From a checkpoint of a small transformer trained on Wikipedia: learned and rotary positions.
Each number is 128 + 24 x the weight over its row's rms, rounded and kept within 0 to 255. Layers, rows and columns count from 0. The size above them is the row's rms in percent of the matrix's.

# layer 3 MLP up, 2048x512, rms 0.0377, rows 51-104, columns 128-255
size [ 94  98 115 113  90  93  82  95  86  95 117  94  86  96 113  96 100 108 119  94 104 110 105  91  99  99 102  91  98  99  93  88  89 108 109  96  89  95  90 107  80  99  91 105  96  98 119 100 100  97 112 121  95 106]
[[130 138 149 137 111 130 119 187 103 137 166 142  97 160  61 155  97 134 122 144 133 133 135 131 121 100 127 122 138 143 157 118 120 160 166  85  90 124 175  99 129 153 102 175 121 162 164 146 111 176 119  97 146 144 112 139 117  98 109 136 104 168 113 166 143 112 102 141 138 136 114 114 119 113  87 176 113 163 154 125 128 146 118 130 144 108 152 106 136 118 161 142 146 140 107 158 103 138 158 137 151 137 155 179  90 150 164 125  74 126  86 120 144 114 139 109 167 172 114 125  98 145  80 122 133 131 125 105]
 [118 138 164 128 142 108 150 139 140 121 119 134  99 117 115 150 123  99  99  89 113 152 147 118 132 113 120 152 103 134 160 115 158 146 126 115 177 161 153 131 132 135 155 140 101 160 141 147 104 132 135 127  94 134 111 100 161  93 135 162 130 120 130 105 112  90 127 144 152 112 132 134 150 120 120 114 141  91 101  96 136 139 150 114 150 106 173 121  96 146 114 144 186 123 101 141 153 116  65 148  75  97 151 152 111 108 107  97  86 128 164 142 118 126 125 125 153 110 104 129 161 133 134 157 117 115 134 154]
 [155 151 147 163 140 119 122 127 122 149 156 129 125 148 109 118 106 118 141  98 149 141  94 122 102 118 114 149 102 100 132 132 146 109 135 149 127 104  85 119 124 108 152 118 113 131 116  92 127 113 100 107 165 129  99 138  91 150 183 164 155 127 113 123 113 107  99 131 151 143  95  84  94 146 135 166 106 154 119 114 116 168 137 159  93 116 159 142 132 113 109  91 133 182 156 139 175 138 109 149 123  84 122 140 155  98 108 100  98 146 150 107 146 158  79 164 119 155 131 124 124 105 109 126 135 126 109 105]
 [119 124 150 131 151 133 118 156 149 116 102 142 125 126 141 147 154 162 131 144 123 110 124 104 158 115 157 148 103 114 144 120 116 137 188 146 109 119 115 118  98 103 140 118 140 133 146 124 107 123 118 138 141 135 145 109 160 123 133 100 114 134 128 140 145 132 118 107  93 133 168 130 183  93 161 119 106 101 144 114 127 135 111 153 145 162 140 132 111 124 125 146 101 106 137 128 107 145 120 120  72 103 115 102 114 112 146 184 135 181 100 160 110 123 115 148 124  67 118  71 121  97 106 170 153 174  89 138]
 [153  63 139 122 134 129 140  94 112 101 139 124 123 161 106 133 156 120 148 193 127  82 146 118 138 104 160 160 124 166 178 164 153 123 110 131 131 141 137  88 134 125 151 136 129 105 153 101  96  94 136 156 123 129 113 111 101 105 138 153 113 142 142 132 149 177 106 128 132 101 112 115 139 125 145 140 146 128  96 159 136 158 106 116 126 119 147 124 100 157 136 150 113 162 142 122 150 119 113 122 150  73 104 150 146 113 127 154 167 135 172 131 156 127  90 142 121 121 124 129  92 146 146 113 116 141 150 131]
 [163 119  99  98 114 119 127 163 143 131 146 122  96  93 135 115 172 126  98 103 152 135 111 130 113 136 113 105 107 116  85 121 136 106  96 143 172 119 108 154 123 126 150 119 134 130 125 106 135 118 140 129 127 138 152 109 115 115 132  70 127 117 144 146 115 143 110 162 135 132 179 117  95 148 113 123 111 139 127 127 164 154 105 100 176 114 141 122 120  94 155 123 123 134 120 145  83 110  80 116 171  79 189 143 147 162 126 150 146 123 133 125 135 147  90 116 144 116 134 127 134 111 137 134 125 105 112 162]
 [ 97 107 129 141  86 139 135  91 115 108 125 148 127 135 128 110 133 112 101  93 153 101 127 125 148 151  84 101 116 182 122 143 120  86 160 127  93 128 138  81 154  76 138 113 136 106 138  76 111 132 122 172 167 137 149 133 127 117 113 126  65  91 164 137 129 156 149 105 127 136 135 119 129 140 136 149 123 172 142 151 162 141 121 116 141 104 114 168 117 139 103 132 135 140  95 106 157 105 155 133 134  92 122 117  87 158 110 128 110 162 145 136 141 127  96 146 176  65 128  96 112 149 124 137  69 164 141 102]
 [135 115 158 170 112 132  87 123 142 174 153 125 157 109 121 117 116 113 102 128 109 155 105 142 136 110 114 144 109 125 164 113 152 138  95 133 162 136 148 109 122 125 125 139 152 151 190 139  87 139 142  94 131 117 131 155 143 100 146 125 155  75 161 131 124  63 161 131 116 137 130 141 116 184 113 130 118  89 150 117 106 163 168 115 110 165  99 103 152  99 113 114 148 156 142  93  87 131 172 139 146 184 169 130 131 136 118 117 156 145 128 136 122 165 127 107 127  97 124  98 136 156 164  84 127  94 158 110]
 [109 128 117  91 139 148 123 143 147 155 154 110 126 122  88 176 147 131 100 120  92 116  80 105 145 154 123  95  98 125 129  89 136 113 109 118 115 165  95 147 148 178 128 110 153 127 174 150 148 110 120 136  92 132 115 142  73 133 121 133 126 149  97 132 165 189 100 122 128 221 109  92 163 122 128  92 153 113 116  93 105 116 104 117 118  83 125 130 117 133 113 127 100 135 116  77 124 114  85  98 133 119 128 149 144 114 134 139  98 117 148  85 116 109 130 145 115 123 144 172 108 125 142 109 124 133 150 162]
 [131 152 122 148 135 158 144  84 100 108 141 149 143 149 121 120 151 127 138 121 135 103 158 116 156 133  91 167 139 127 134 147  90 132 154 132  98  96 135 144  78 127 140 145 165 103 134 101 180 107 112 110 154 155 171  79 112 186  90 103 108 124 136 125 100 118 140  98 112 143 144 157 117 122  96 130  98  97  88 117 112 128 139 114 147 135 156 146 112 149 120 125  93 118 102 161 104  98 116 141 101 118 129 135 154 156 180 153 129 113 121 133 108 111 164 176 129 145 137 152 151 123 149 119 117 129 137 152]
 [134  89 124  92 120 137 137 152 124 120 151  88 117 120 127 101 119 116 111 130 122 103  56 165 114 115 134 180  89 174 101 140 150 123 164 171  85 102 106 126 151 148 138 139 116 122 109 170 132 129 103 149 126 136 118 117 127 116 144 134 142 114 100 150 140 111 143 107 105 151 108 152 121 111 160 102 159 141 133 151 141 123 133 135  95 142  90 137  88 127 116 161  80  76 120 130 110 110 127 100  97 109 128 123 150 107 134 163 146 171 121  69 172 126 133 187  99 156 111  99 141 118 163 138 161 140 118  95]
 [171 132 112 123 156 113 113 141 148 135 127 132 112 128 120 130 155 122 142  89 113 137 125 124 119 107 150 144  94 104 118 130  92 127 141 156 145 171 125 130 172 148 134 125 141 172 138 130  95 107 134 137 135 122 159  93 134  98 117 134 153 148 162 136 110 172 122  97  91 107  95 179 113 110  91 173  97 119  93 133 122 158 149 153 147 136  93 118 123 126 174 160 131 127 140 142 152 140 143 112  95 134 101 159 121 125 111 129 140 153 106 128 169 144 144  94  91 180 137 128 124 131 121 134 143 117 124 157]
 [190 125 106 118 106 135 129 134 114 142 123 131  91 110 103 131 159 128 148 115 170 117 124  86 114 126 116 107 154 146 116 114  69 129 103 190 152 120  87  95 123 120 147 115 143 100  83  95  71  88 137 101 145 126  95 177 158 126 105 145 177 131 127 151 178 122  98 143 104  41  96 107 144 148 119 120 101 149 158 132 140 136 152 108 178 166 148 156 130 146 160 106  92 111 131 100  97 123 164 145  68 104 136 105 169 147 156  99 116  85 126 122 177 115 154 141 162 142 134 106 112 128 123 104 143 103 126 103]
 [144  71 150  74 116 122 158  79 137 137 161 104  51 124 130 117 173  87 117 133 140 151 138 109 132 119 162 107 140  96  81 116 131 170 155 161  88 108 166 175 165 172 140 133 142  80 121 135 165 118 143 154 112 140 104 152 113  84 169 138 120 137 155  98 120 128 133 160 139 118 110 112 129 128 109 128 127 132 164 110 188 156 147 138 124 116  95 130 149 122 104 160 117 112 105 108 147  94 128 121 113 159 127 128  95  87 115 150 132 114 128  87 148  84 143 137 116 162  94 173 158 130  96 128 134 140 155 130]
 [169 159 132 166 148 132 142 102 113  89 129 141 156  91 152 108 157 157 147 151 128 113 144 136 151 123 158 109 102 148  79 133 122  92 158  67 181 123 131 115 138 125 117 141 103 102 119 135 138 106 153 128 139 105 139 141  90 142 124 143 150 130 134 138 125  87 135 136 122 129 160 113 161 112 127 120 122 108  81 189 102 115  74 127 169  99 125 123 137 123 149 125 120 133 172 132 162 144 101 186 175 136 122 138 131 109 140 158 123 177 143 146 142 113  97 122  84 114 120 128 128  83 138 129 151 169 156 165]
 [116 118 112 155 148 141 118 126  87 133 151 155 136 112 106 126 118 142 170  93 105 131 161 109 157 120 125 115 154  93  88 113 107 140 139 146 141  94 100 121 147 128 146 153 122 130 115 118 126 142 116 146 131 120 144 161  66 112 137 123 146 142 120 134 145 126 161 126 108 111  81 131 161 161 136 149  92 112  93 119 159 110 133 132 164 115  94 139 154 115 150 131 210 131 132 108  90 175 144 107 162 120 128 136 106 161 155 141 151 138 107  90 155  84 129 110 122 104 130 139 169  65 154 129 150 123 133  96]
 [131 145 153 130 126 119 120 149 102 126 155 135 110 144  80 129 125 153 151 143 169 159  92 116  97 135 134  82  85 134 148 123 112 161 130 147 126 117  92 122 124 124 136 145  86  93 150 112 133 120 132 119 131 159 116 133 120 191 115 141 171 136 139 100 160 118 133 111 156 134 125 181 102 113 137 125  91 141 116 123  96 148 122 146  87 177 158 124 155 127 119 134  97 122  99  84 120 122 117 154 104 107  99 103 108 112 118 145 160 143 109 134 138 129 128 117 120 132 105 139 138 115 149 129  90 132 104 103]
 [182 136 153 131 122 179 142  71 141 135 129 116 107 118 167  85 135 157 117 126  98 104  65 123 126  97 108 118  94 122 108 139 125 149  96 136 148 193 137 127 110 156 142 154 114 123 113 107 101 136 100 152 163 150 103 141 103 140 119 110 112 145 150 170 146 102 144 131 137  91 136 116 147  75  83 150 118 166 106 132 130 129 108 129  85  91  84 146 129 161 106 156 147 126 157 122 157 102 122 167 100  96 129  95  78 142 119 132 163 151 136 123 116 170 114 118 128  95 113  93 138  75 103 148 151 129 121 119]
 [122 152 130 103 122 129 121 111  87 105 129 156 106 115 152 104 165 124 144 133 119  95 102 154 156 114 178 108 121 124 122 129 142  99 118 124 164 120 144 164  88 129  96 151 127 102 143 145 143 135 158 126 109  73 121 138 107 118  98 124 143 115 153 150 134 178 124 145 131 159 117 126 107 163 169 138 146 149 134 109 143 126 140 105 120 157 123 155 131 161 129 108 110 108 200  79 135 148 133 120 146 120 136 145 100  91 118 157 146 115  91 172 146 150  93 135  73 153 114 113 109 142 102  87  98 115 159  95]
 [156 104  83 144  87 104 139 122 135  99 123  93 106 166 147 153 147 148 123 129 129 127  83 111 136 143 119 117 154 100 117 129 122 129 113 168 118 150  98 170 158 134 177 148 155  80 162 119 126 138 123 192 134 156 129 169 100 139 160 109 101 153 112 151 109 108 130  88 162 132 118 115 140 102 160 137 143 101 115 129 123 169 140 121  87 119  84 117 137 143 147 105 176 105 131 125 131 122 152 131 118 120 144 120 159 148 128 116  84 158 129 130 145 186 161 144 162  96 129 157  95 122 135 110 131  97  98 163]
 [131 113  86 139 137 134 118 149 164 135 134 161 161 109 136 121 140 126 114  99 131 136 149 143 137 134 125 103 128 119 168 156 124 109  98 135 131 159 160 134 155 118 172 125 146  89 102 122 133 103 113 169  92 142 113 164 145 152 103 132 117 117 119 109  90  88 144 141 129 146 113 102 129 111 138 144 144 137 121 142 117 157 112 118 108 110  87 118 143 130  76 171 115 133 128 117 160 151 105 135 103  87 150 101  85 115 141 129 104  96  97 138 119 103 109  90 135 135 153 115 107 148 121 149 103 123 151 130]
 [ 90 114  96 117 113 104  92 162 135 101 127  99 104 143 155 117  86 120 105 110 137  99 136 124 108 124 114 136  90 121 145 110 149 104 103 163 125 154 107 147 173  90 138 104 115 123 163 125 117 127 125 108 102 136 186 115 120 109 117 120 113 111 135 115 115 143 135 147  86 105 116 138 150 162 169 117 117 152 136 152 136 139 105 150 127 124 161 121 170 106 136  89 144 145 147 122 171 141 151 149 108 112 112 149 110 146 106 167 136  99 105 155 136 169 111 106 134 160 124 121 136 190 149 158 161 154  93 111]
 [128 116 114 102 147 139 105  78 147 141 109 148 134 131  95 134  88 136 141  94 112 125 139 117 109 145 102 129 145 141 108 109 154 161 155 142 133  77 140 152 140 113 148 109 161 171 139 136 148 115  83 133 161 133 111 131 106 159 108 102 134  70  89 166 152 120 153 143 123 136 167 131 124 130 160  91 162 145 104 153 126 140 164 139 118 105 162 108 104 134 126 141 108 137 157 112 124 101 101 133 112 142 146 180 112 126 104 116  83  84 110 181 149 130 136 173 126  86 135  75 169 112 150 145 142 143 157 134]
 [101 157 113  99 118 131 125 124 113 142 129 111 130 119 167 102 186 111 114 118 111 154 159  86  98 144 175 169 119 153 135 127 157 160 143 119 124 121 134 111  96 143 132 146 158 136  84  96 141 148 104  97  88 160 131 129 125 136 127 135  96 142 127 130 156 145 116  99 100 132 114  83 178 113 132 176 116 162 102 148 117 158 191 140 122  83 124  98 130 115 125 118 130 102 113 134 128  98 138 146 156 126 126  85 130 149 115 123  90 116 130 182 103 146 165 118 133 181 155  90 100 144 122 128 109 120 126 122]
 [100 137 143 149 144 128 147 128  85 145 158  88 160 121 140 120 147 127 143 123 138 129 150 106 154 157 139 131 158 104 126 120 156 131 157 150 106 147 119 128 171 103 123 159 133 139 147 108 131 135  83 173 134 176 135 116 111 172 144 128 136 129 131 132  95 147 118  93 118 125 128 141 132 159 137 145 147 116 127 105 100 140 151 147 150  83 123 178 142 149 151 117 143 152  72 155 129 162 175 121 134 163 139 125 160 112 101 138 102 153 120  94 127  89 142 143 137 139 109 153 127 128 109 112 154 147 146 117]
 [174 103 124 138 114 141  82  95 118  75 100 128 102 113  75 109  90 131 159 112 129 124 138 115 138 188 125 141 111 118 111 118 157  83  87 109 179 147 116 150 123 168 144 106 138 137  93 166 131 154 103 135 172 134 148 125 119 114 164 107 119 150 102  80 103 135  99 101 115 105  99 105 157 126 120 145 122 141  92 155 121 147 127 126 113 119 125 149  92 117 162 103 128 102 137 109 149 117  94 120 130 132 133  94 154  71 147 180 148 126 115  89 155 112 113 145 160 110  91 128 164 162 140 157  82 146 111 122]
 [111  84 125 136 134 124 131  94  91 154 127 147 106 153 128 123  93 113 136 116 132 121 105 109 111  99 120  89 103 122 128 140 116 115 109 144 144 174 158  99 148 156 131 117 125 135 122 113 125 143 112  97 119 114 156 153 162 128 104 129 127 116 117  90  91  81 116 182 106 106 182 142 125  79 146 116 145 126 134 130 153 130 130 137 129 153 150  91 119 128 144 124  81  82 142 132 134  81 142 111 125 119 131 100 133 109 107 163 147 132 165 154 138 177 128 129 110 125 160 103 156 149  95 118 113 129 144 118]
 [140 105 102 150 163 122 162 102  92 115 141 115 170  97 136 144 108 126 162 131 161 108 154 134 127 103 109 175 131 164 145 147 116 105 133 141 157 164 138 159 131 115 148 153 155 153 134 152  87 149 130 159 144 175 108  90 163 147 137  93 111 131 154 127 108 113 114 147 148 114  98 123 134 141 126 166 118 100 136 108 125 124 178 126 113 158 115 136  93  87 146 141  72 117 121 116 111 131 147 103 122 136 179  97 134 156  67 141 140 131 149  76 168 130 132 149 120 133 165 109 116 111 109 146  96 130 122 113]
 [135 120 142 118 119 132 134 133 138  99  96 111 119 160 152 112 127 107 133 157  95 104 136 145 111 107 130 157  74 116 134  91  86 118 123 156 129 146  84 107 121 140 152 145 106 135 158  99 119 119 167 143 144 123 139 115  89 156 168 162 144 137 101 109  97 149 117 118  78 102 110 144 137 171  61 120 122 127 161 146 134 166  85 134 143 163 143 125 114 116 102 157 118 109 130 118 121 111 143 140 118 136 150 130 144 136 102 122 152 133 117 145 116 151 129 111 147 142 175  90 142 135 111 123 160 134 171 149]
 [117  98 136 145 130 114 153 142 137  77  98 147 122 102 158  96 133 141 115 131 110 146 139 152 104 115 172 150 110 155 157 164 156  86 115 161 124 148 129 110  93  89 156 131 115 144 109 154 110 118 138  98  92 120 110 120 139 104 117 116 124 122 177 123 118 109 132 136 100 136 141 149 136 132 117 137 150 105 127 133 109 129 100 102 117 150 136 170  80 112 115 134 195 146 128 122 134 122 103 125 150 136 132 109 103 109 174 156 159 138 106 103 155 185 109 131 133 132 123 142 110 126  99 128 156 111  90 132]
 [126 133 113 115  96 152 130 166 148 107 127 107 110 147  98 189 141 128 133 129  86  74 128 121 169 173 120 148 117 176 122 110 129 108 139  72 175 149 121 106 165 171 149 109 173 145 114 146 135 128 153 142 122 148  81 150 113  69 106 139 118 129 134 117  93 161 146 138 153  84  99  97 122 138 118 105 152 139 143 156  99 127 158 137 114 151 150  95 129 161 133 111 114 127 140 145 115 131 121 115 130 122 143 159 133 121  93 120  99 106 101 102 119  86  85 115 150 118 152  97 160 158 114 136 158 140 129 136]
 [119 126 140 160 123 109 152 129 116  98 136 131 119 164 141 131 102 120 145 113 124 111 128  89 161 167 126 130  94 124 126 141 110 122 135 142 172 101 141 129 119 139 153 147 101  98  98 147 162 116 162 112  70 121  85 126  93 114 120 117 138 122 151 147 112 126  85 153 187 139 109  98 112 106 121 147  88 120 151 146  99 135 151 106 125 141 114 161 130 136 101 147 120 144 108 117 180 165 108 129  97 139 104 105 159 170 115 155 112 129 157 120 115 133 137 152 146 158  87  68 163 141 120 120 119 126 110 154]
 [172 111 103 123  95 143 150 177 120 123 141 158 145 144 130  80 108 179 131 132 112 101 100 146 119 108 127  93 113 138 105 139 128 124 150  92 149 126 131 142 109 130 135 108 105 144 160 115 115 118 110 152 142  84 170 133 113 158 106 166 144 113 174 138 121 126 141 120 132 134 152  60 148 126 153 107 136 104 137 139 119  97 153  99 140 140 153 137 136 136 157 129 154 120 149  95 126 151 123 159 176 179 146  96  91  85 119 164 109 141  96 153 126 119 135 143 140 142 176 131 114 114 120 125 129 130 108 102]
 [188 103 123 108 113 103 164 103 133 147 136 178 177 129 167 142 131 118  90 141 151 118 102 163  99 128 110 134 149 140 132 136 133 152 120  85 103 147 155  99 120 100  72 148 126  95 109 122 119 139 132 131 117 121 124 108 128 138 110 142 126 135  91 123 142  95 153  83 111 122 142 130 140 140 131 102  83 157 149 147  85 128 107 119 149 175 100 131 106 135 103 107 124 155 113 136 117 146 153 129 109 171  99 105 120 143 121  95 118  98 118 118 139  99 146 111 167 146 145 132 144 112 151 101 100 105 156 156]
 [169 154 111 117 142 162 146 129 116 178 170 139 103 127 182 121  99 150 144 154  73 163  80 118 118  98 126 162 113 119 151 111 139 172 135 125 143  78 108 153 113 131 120 175 107 109 110 168 167 139 132 166 111 142 123 152 109 108 138 111 111  98 103 161  93 152 171 160 119 147 141 109  92 116 175 108 147 130 113 141 145 153 143 115 114 109 121 130  93 119 103 135 116  80 135 111 127 105 131 107 126 136 112 170 139 149 122 106 126 104 116  91 135 124 160 151 117 146 115 130 179 110 161 129 163 121 151 114]
 [122 112 130 129 103 143 123 138 128  70 165 148 136 161  81 145 150 140 113 137 112 165 128 141 147 120 170 135 149 164 129 129 122 128 135 116 132 124 147 102 118 114 148  91 171 115  85 121  84 117 128 173  88 145 138 132 158  85 104 115 123  91 134  83 168 109 139 103 158  96 152 133 105 156 130 103 133 143 118 158 180 125  88 188 130 140 133 126 142 137  76 113 122 121 118 142 128 135 125 137 119 102  91 116 117 148 159 139 141 159 147 110 127 142 123 122 127 140 140 134 117 136 131 176 114  87 127 132]
 [129 150 113 122 183 148 137 149 110  95 141 140 113 123 169 106 131 174 125 116 137 134 120 121 157 115 159 115 109 145 140 122 132 156 117 142 133 103 133 143 131 112 169 156 139 127 159 149 117 138 125  96 134  72 134 164 137 150 134 124 106 100 130 148 131  98 171 137  96 148 119 106 125 161 182 145 118 112 107 141 147 114 107 181 124 179 146 155 118 128 110 139 161 123  84 137 127 183 137 114  86 147 147 106 129 139 131 111 176 155 115  99 176 145 130 153 116 146 133 134 174 122 143 122 128  91 101 153]
 [140 125 152 126 120 103 117  84 110 112 106 119 126 109 124 150 109 149 161 111 110 139 132 101 113 112 123 145 115 112 124 139 153 124 174 163 104 109 129 152 154 176 130  99 118 103 146 143 135  96 166 122 136 122 201 118 135 108  93  42 142  83 153 100 141 132 168 138 140 142 121  78 150 110 145 116 157 159 137 118  92 140 123 151 141 115 125 115 167 137 122  95 129 136 180 130 177 118 151  90 134 139 123  94 135  79 126 127 165 145 113  79 141 122 101  92 116 135  89 125 148 147 110 113 145 109  84 177]
 [152 107 180 200  96 140 163 154  91 171  95 121 153 128 127 160 144 118 166 151 119 106 126 138 148 123 141 127 115 125 140  92 125 156 118 162 133 130 145  87 130 164 143  94 138 133  89 199 104 155 122 136  73 152 128 107 127 126 145 114 135 116 172 113  80 160 136 106 140 160 142 142 168 117 126 144  98 119 157 100 122  95  77 146 140 146 117 126 132 101 118 108 131 129  89 115 151 121 130 124 134  72  62 190 135 136 136 144 144 125 122 139 115 101  76  95 149 156 123 114 144 127 126 133 115 136 122 138]
 [139 139 128 165  80 146 111 151 130 175 118 166 115 113 209 130 135  90 115 113 163 127 153 106 136 147 114 113 165 138  92 139 100  95 134 131 131 151 114 122 129 139 133 129 144 132 175 147 129 164 112 173 126 121 160 152 129 144 134 105 142 137 120 137  69 129  66 120 107  93 114  88 129 179 118 162 164 156 167 121 145 145 120 107 136 173 141 123 131 155 122 130 131 115 135 111 104 146 149 150 158 135 147 127 133 144 102 118  96 138  94  93  94 143 126 174 112 126 138 114 104 102 118  89 114 135 132 147]
 [135  98  93 126 130  84 130 120  74 123 104 110  96 169 124 103 174 126  60 101 184 123 122 103 143 150 129 137 110 149 171 143 139 123 118  97 101 114 131 139 170 120  98 122 120 102 102 130 146 110 115 142  82  98 142 159 105 121 141 147 131 133 154  98 166 130 101 160 117 165 153 156 144 143 163 138 103 125 134 136 140 104  89  92 122  99 137 136 106 109 155 138 102 136 165 137 183 101 165 113  83 107 111  94 143  85 103 116 104  87 100 127 129 111 117 148 122 100 150 124 139 127 116 123 153 125 114 117]
 [125 132 129 122 135 115 115 161 123 128 101 130 115 120  91 143 150 138 134 144 104 103 108 122 101 108 129 129 144 164 128  99 127 132 130 147 141 130 166  90 141 105 124 121 138 162 139  97 153 154 112 103 126 109 112 112 147 166 116 135  96 121 156 121 137 128 104 139 169 140 109 170 125 121  94 122 151 156 164 143 145 154 178 126 100 100 105 147 147 126 129 129 133 186 155 127  82 150 167 136 115 124 164 141 149 145 130 156 121 129 126 114 112 102  86 114 130  89 123 163 103 106 143 161 122 121 144 116]
 [107 114 177 190 115  83 142 144 132 130 103 133 114 115 115 126 132 119 147 124 119 111 134 145 157 126 121 143 177 118  89 101 146 106 116 122 152 145 110 182 120 144 127 110 135 100 133  98 103 108 122 133  90 139 107 135 128 105 134 113 112 132 111 109 142 130 132 107 152 112 143 100 110 190 133 117 130 133 102 163 131 183 103 153  93 143 122 131 128 136 108 134 120 149  71 122 136 104 146 148 115 115 107 158 117 162 137 124 133 122 135 171 103 169 129 144 159 107 139 169 150 142 165 119 174  99 131  96]
 [121 118 132 150 108 145  99  93 105 134 121 117 147 128 120 188 120 160 131 153 127 122 117 135 122  89  97 124 127 128 114 151 134 103 125 122 102 184  99 112 166 130 120 124 152  99 127 148 124 151 166 126 106 117  84 103 135  87 134 133 149 161 119 157 114 139  81 103 141 119 138  70 141 108 184 105 142 177 168 154 114 148 149 132 109 151 135 108 136 110  85 102 147  91 125 123 160 125 125 136  94  89 122 118 105 143 144 152 144 139 121 118 158 111 104  82 126  80 137  91 129 146  94 114 133 127 113 130]
 [138 131 124 157 169 126 131 112 137 126 159 126 126 141 122 152 155 105 141 138  92 131 106 130 139 131 152 183 115 106 121 145 129 141 104  96 175 142 117 138 141 130 138 133 127 153 120 138 113  70 136 107 101 114 141  72 118 119 157 105 152 100 160 123 186 114 129 123 131 157 132 129 129 131 117 110 111 199 110  95 122 123  80 135 138 115 118 127 166 149 113 117 137 128  95 150 105 127 150 127 113 114 133 136  81 130 124 113 115 109 125 126 146 179 127 155 119 112 131 148 144 112 146 107 109 106 126 132]
 [115 127 152 111 118 116  98 114 136  98 122 116 121 125  98  75 155 130 113 165 132 113 128 116 116 164 102 133 128 108  87  90 106 126  96  99 183 143 115 112 156  86 151 137 106 108 127  80 139  83 113 136 185 147 139  93 132 108 118 136 119 125 122 121 119 147 120 126 137 116 143 155 155 127 125 181 117  61 101 146 129 167 113 127 130  92 128 122 106 106 178 138 160  91  87 127  77 130 179  92 140  91 151 122 135 142 146 133 135 139 126 112 168 125 149 122 135  98 123 146 107 149 169 149 139 166 165 122]
 [108 146 126 120 126 143 165 135 158 119 141 145 129 112 123 132 144 142  81 110  99 112 142 100 107 101 161 103 112 106 109 114 130 110  96 132 126 101 135 118 114 143 152 141 118 142 134 118 120  92  83 145 125 134 136 154 143 122 146 135 158 124 103 143 128 128 111 108 120 175 130 103  97 121 111 129 135 132 134 128 141 115 127  95 125 139 146 152  61 155 146 134 114 124 144 166 120 125 163 123 112 132 137  91 132 105 108 132 135 163 124 112 107 159  99  76 139 181 112 116 132 123 117 155 110 108  87 136]
 [126 107 148 110 195 129  93 105  98 141 135 101 115 134 116 110 101 132 151  91  99 105 132 110 127 131 114  93 172 151 156  84 140 120 133 152 129 109 147 115 141 145 161 128 149 180 138 134 125 123  89 112 121 122 110 120 128 121 150 146 108  86 132 138 147 120 141 119 119 127  97 177 129 146 122 175 147 124  70 110 141 142 145 117 142 124 142 116 160 115 166 103 145 150  72 139 137 159 109 140 126 167 122 125 117 141 119 145 145 116  62 134 140 117  91 144 132 141 116 136 142 155 124 116 154 144 141 109]
 [110 134 103 103 128  92 136 177 102 143 135 127 118 118 113  77 119  98 151 119 151 119 116 140 105 120 127  90 131 164 131 114 150 148 146 120 162 157 155 158  99 151  85 141 174 158 130  90 112 123 164 107 111 153 165 154 112 116  92 125 127 113 173 124 128 131 160 118 131 115 153 159 103  98 114 146 136 144 135 131 156 166 122 146 160  96 164 123 120 109 139  63  88 100 125 159 163  81  97 104  93 129 140  81 118 127 120 114 166 157 125 152 158 138 150 154 117  83 140 121 121 140 170 145 156 150 110 124]
 [120 127 120 171 128 156 116 155 141 130 117 122  95 128 139  87 180  95 149 173 143 126 144  65 150 116 172 102  98 124 121 153 147 127  92 151 132 165 101 133  77 141 140 143 122 130 131 158 123 135 111 102 122 119 143 192 115  90 163  96 159 136 123 118 123 132  90 146 112  92 124 132 108 155 165 149 101 112 112 140 126 145 116 123 131  81 152 131  90 131 153  91 152 152 144 142 135 106 103 118 120 104 127 149 158 135 133 140 141 138 130 185 136 140  90 119 150 104 134 142 116 110  84 110 119 111 128 168]
 [158 167 125 104 106 129 129  82 101  81 149 116 153 116 113  95 128 123 144 140 104 144 144 152 109 138 194 106  38 103 137 109 108 139 155 142 133 101 127  98 123 152 152 117 138 142 178 132 115  87 140 142 131 135 130  95 130  84 140 143 100 137 178 159 155 122 108 140 130 118 142 126 155  91 129 145 131 112 169 125 129 132 103 119 151 134 126 129 127 132 124 112 109 104 135 111 164 104 128 129 117 148 140 134 186 121 102 132 149 143 159 119 141 121 148 132  97  97 158 166 157 151 151 177 139 178 116 128]
 [148 143 147 143 143 123 111 144 174 161 149 112 116 127 146 128 100 151  94 143 126  98 127 115 114 110 136 132 119 157 157  72 158 128 122 107 136 139 110 156 120 114 103 141 135 103 124  97  88  68 149 130  99 131 116 120 119 122  96 141 135 106 127 142 132 111 122 131 178 146 102 137 125  82 113 122 114  85 146 146 161  57 117  95 125 140 103 128 131 131 160 152 155 113 146 162 153 103 150  88 134 128 135 135 155 100 166 126 120 125 110 148 162 131 133 139 156 118  98 133 132 127 101 108 146 145 146 133]
 [146 142 118  68 123 141 146 131 107 124 137 154 133 170 145  79 104 134 100 123  99 144 155 162 139 126 133 157 123 154 115 150  98 123 132 189 146 112 112 120  97  82 133 143 130 151  63 136 106 140 109 158 113 120 129 118 139 142 142 141 139 100 152 113 147 105 160 116 143 133 120 151 169 143 136 132 135  95 131  68 119 123 149 131 133  96 160 105 116 120 155 140 136 124 158 114 118  94 142 143 138 151 134 141 111 130 196 167 118 120 141 147 112 100 143 140  91 154 114 188  96 134 135  84 142 107 159 112]
 [109 121 114 108 123 139 154 159 105 142  88 150 130 135 152 114 117 176 141 100  91 109 141 106 110 109  98 143 150 140 154 144 106 147 146  97 145 167 129 156 197 106 125 161  88  90  88 148 109 119 112  94 119 161 128 114 128 112 138 183 119 138 156 133 143 110 102 109 123 136 108  77 101 128 128 141 155 116 161 139 132 103 122 114 134 107 117 138 127 132 118 128 154 133 162 130 140 169 135 128 152 120 123 115 143  95 120 109 169 148 149 119  91 116 146 106 100 138 173 122  59 107 141  90 135 139 160 111]]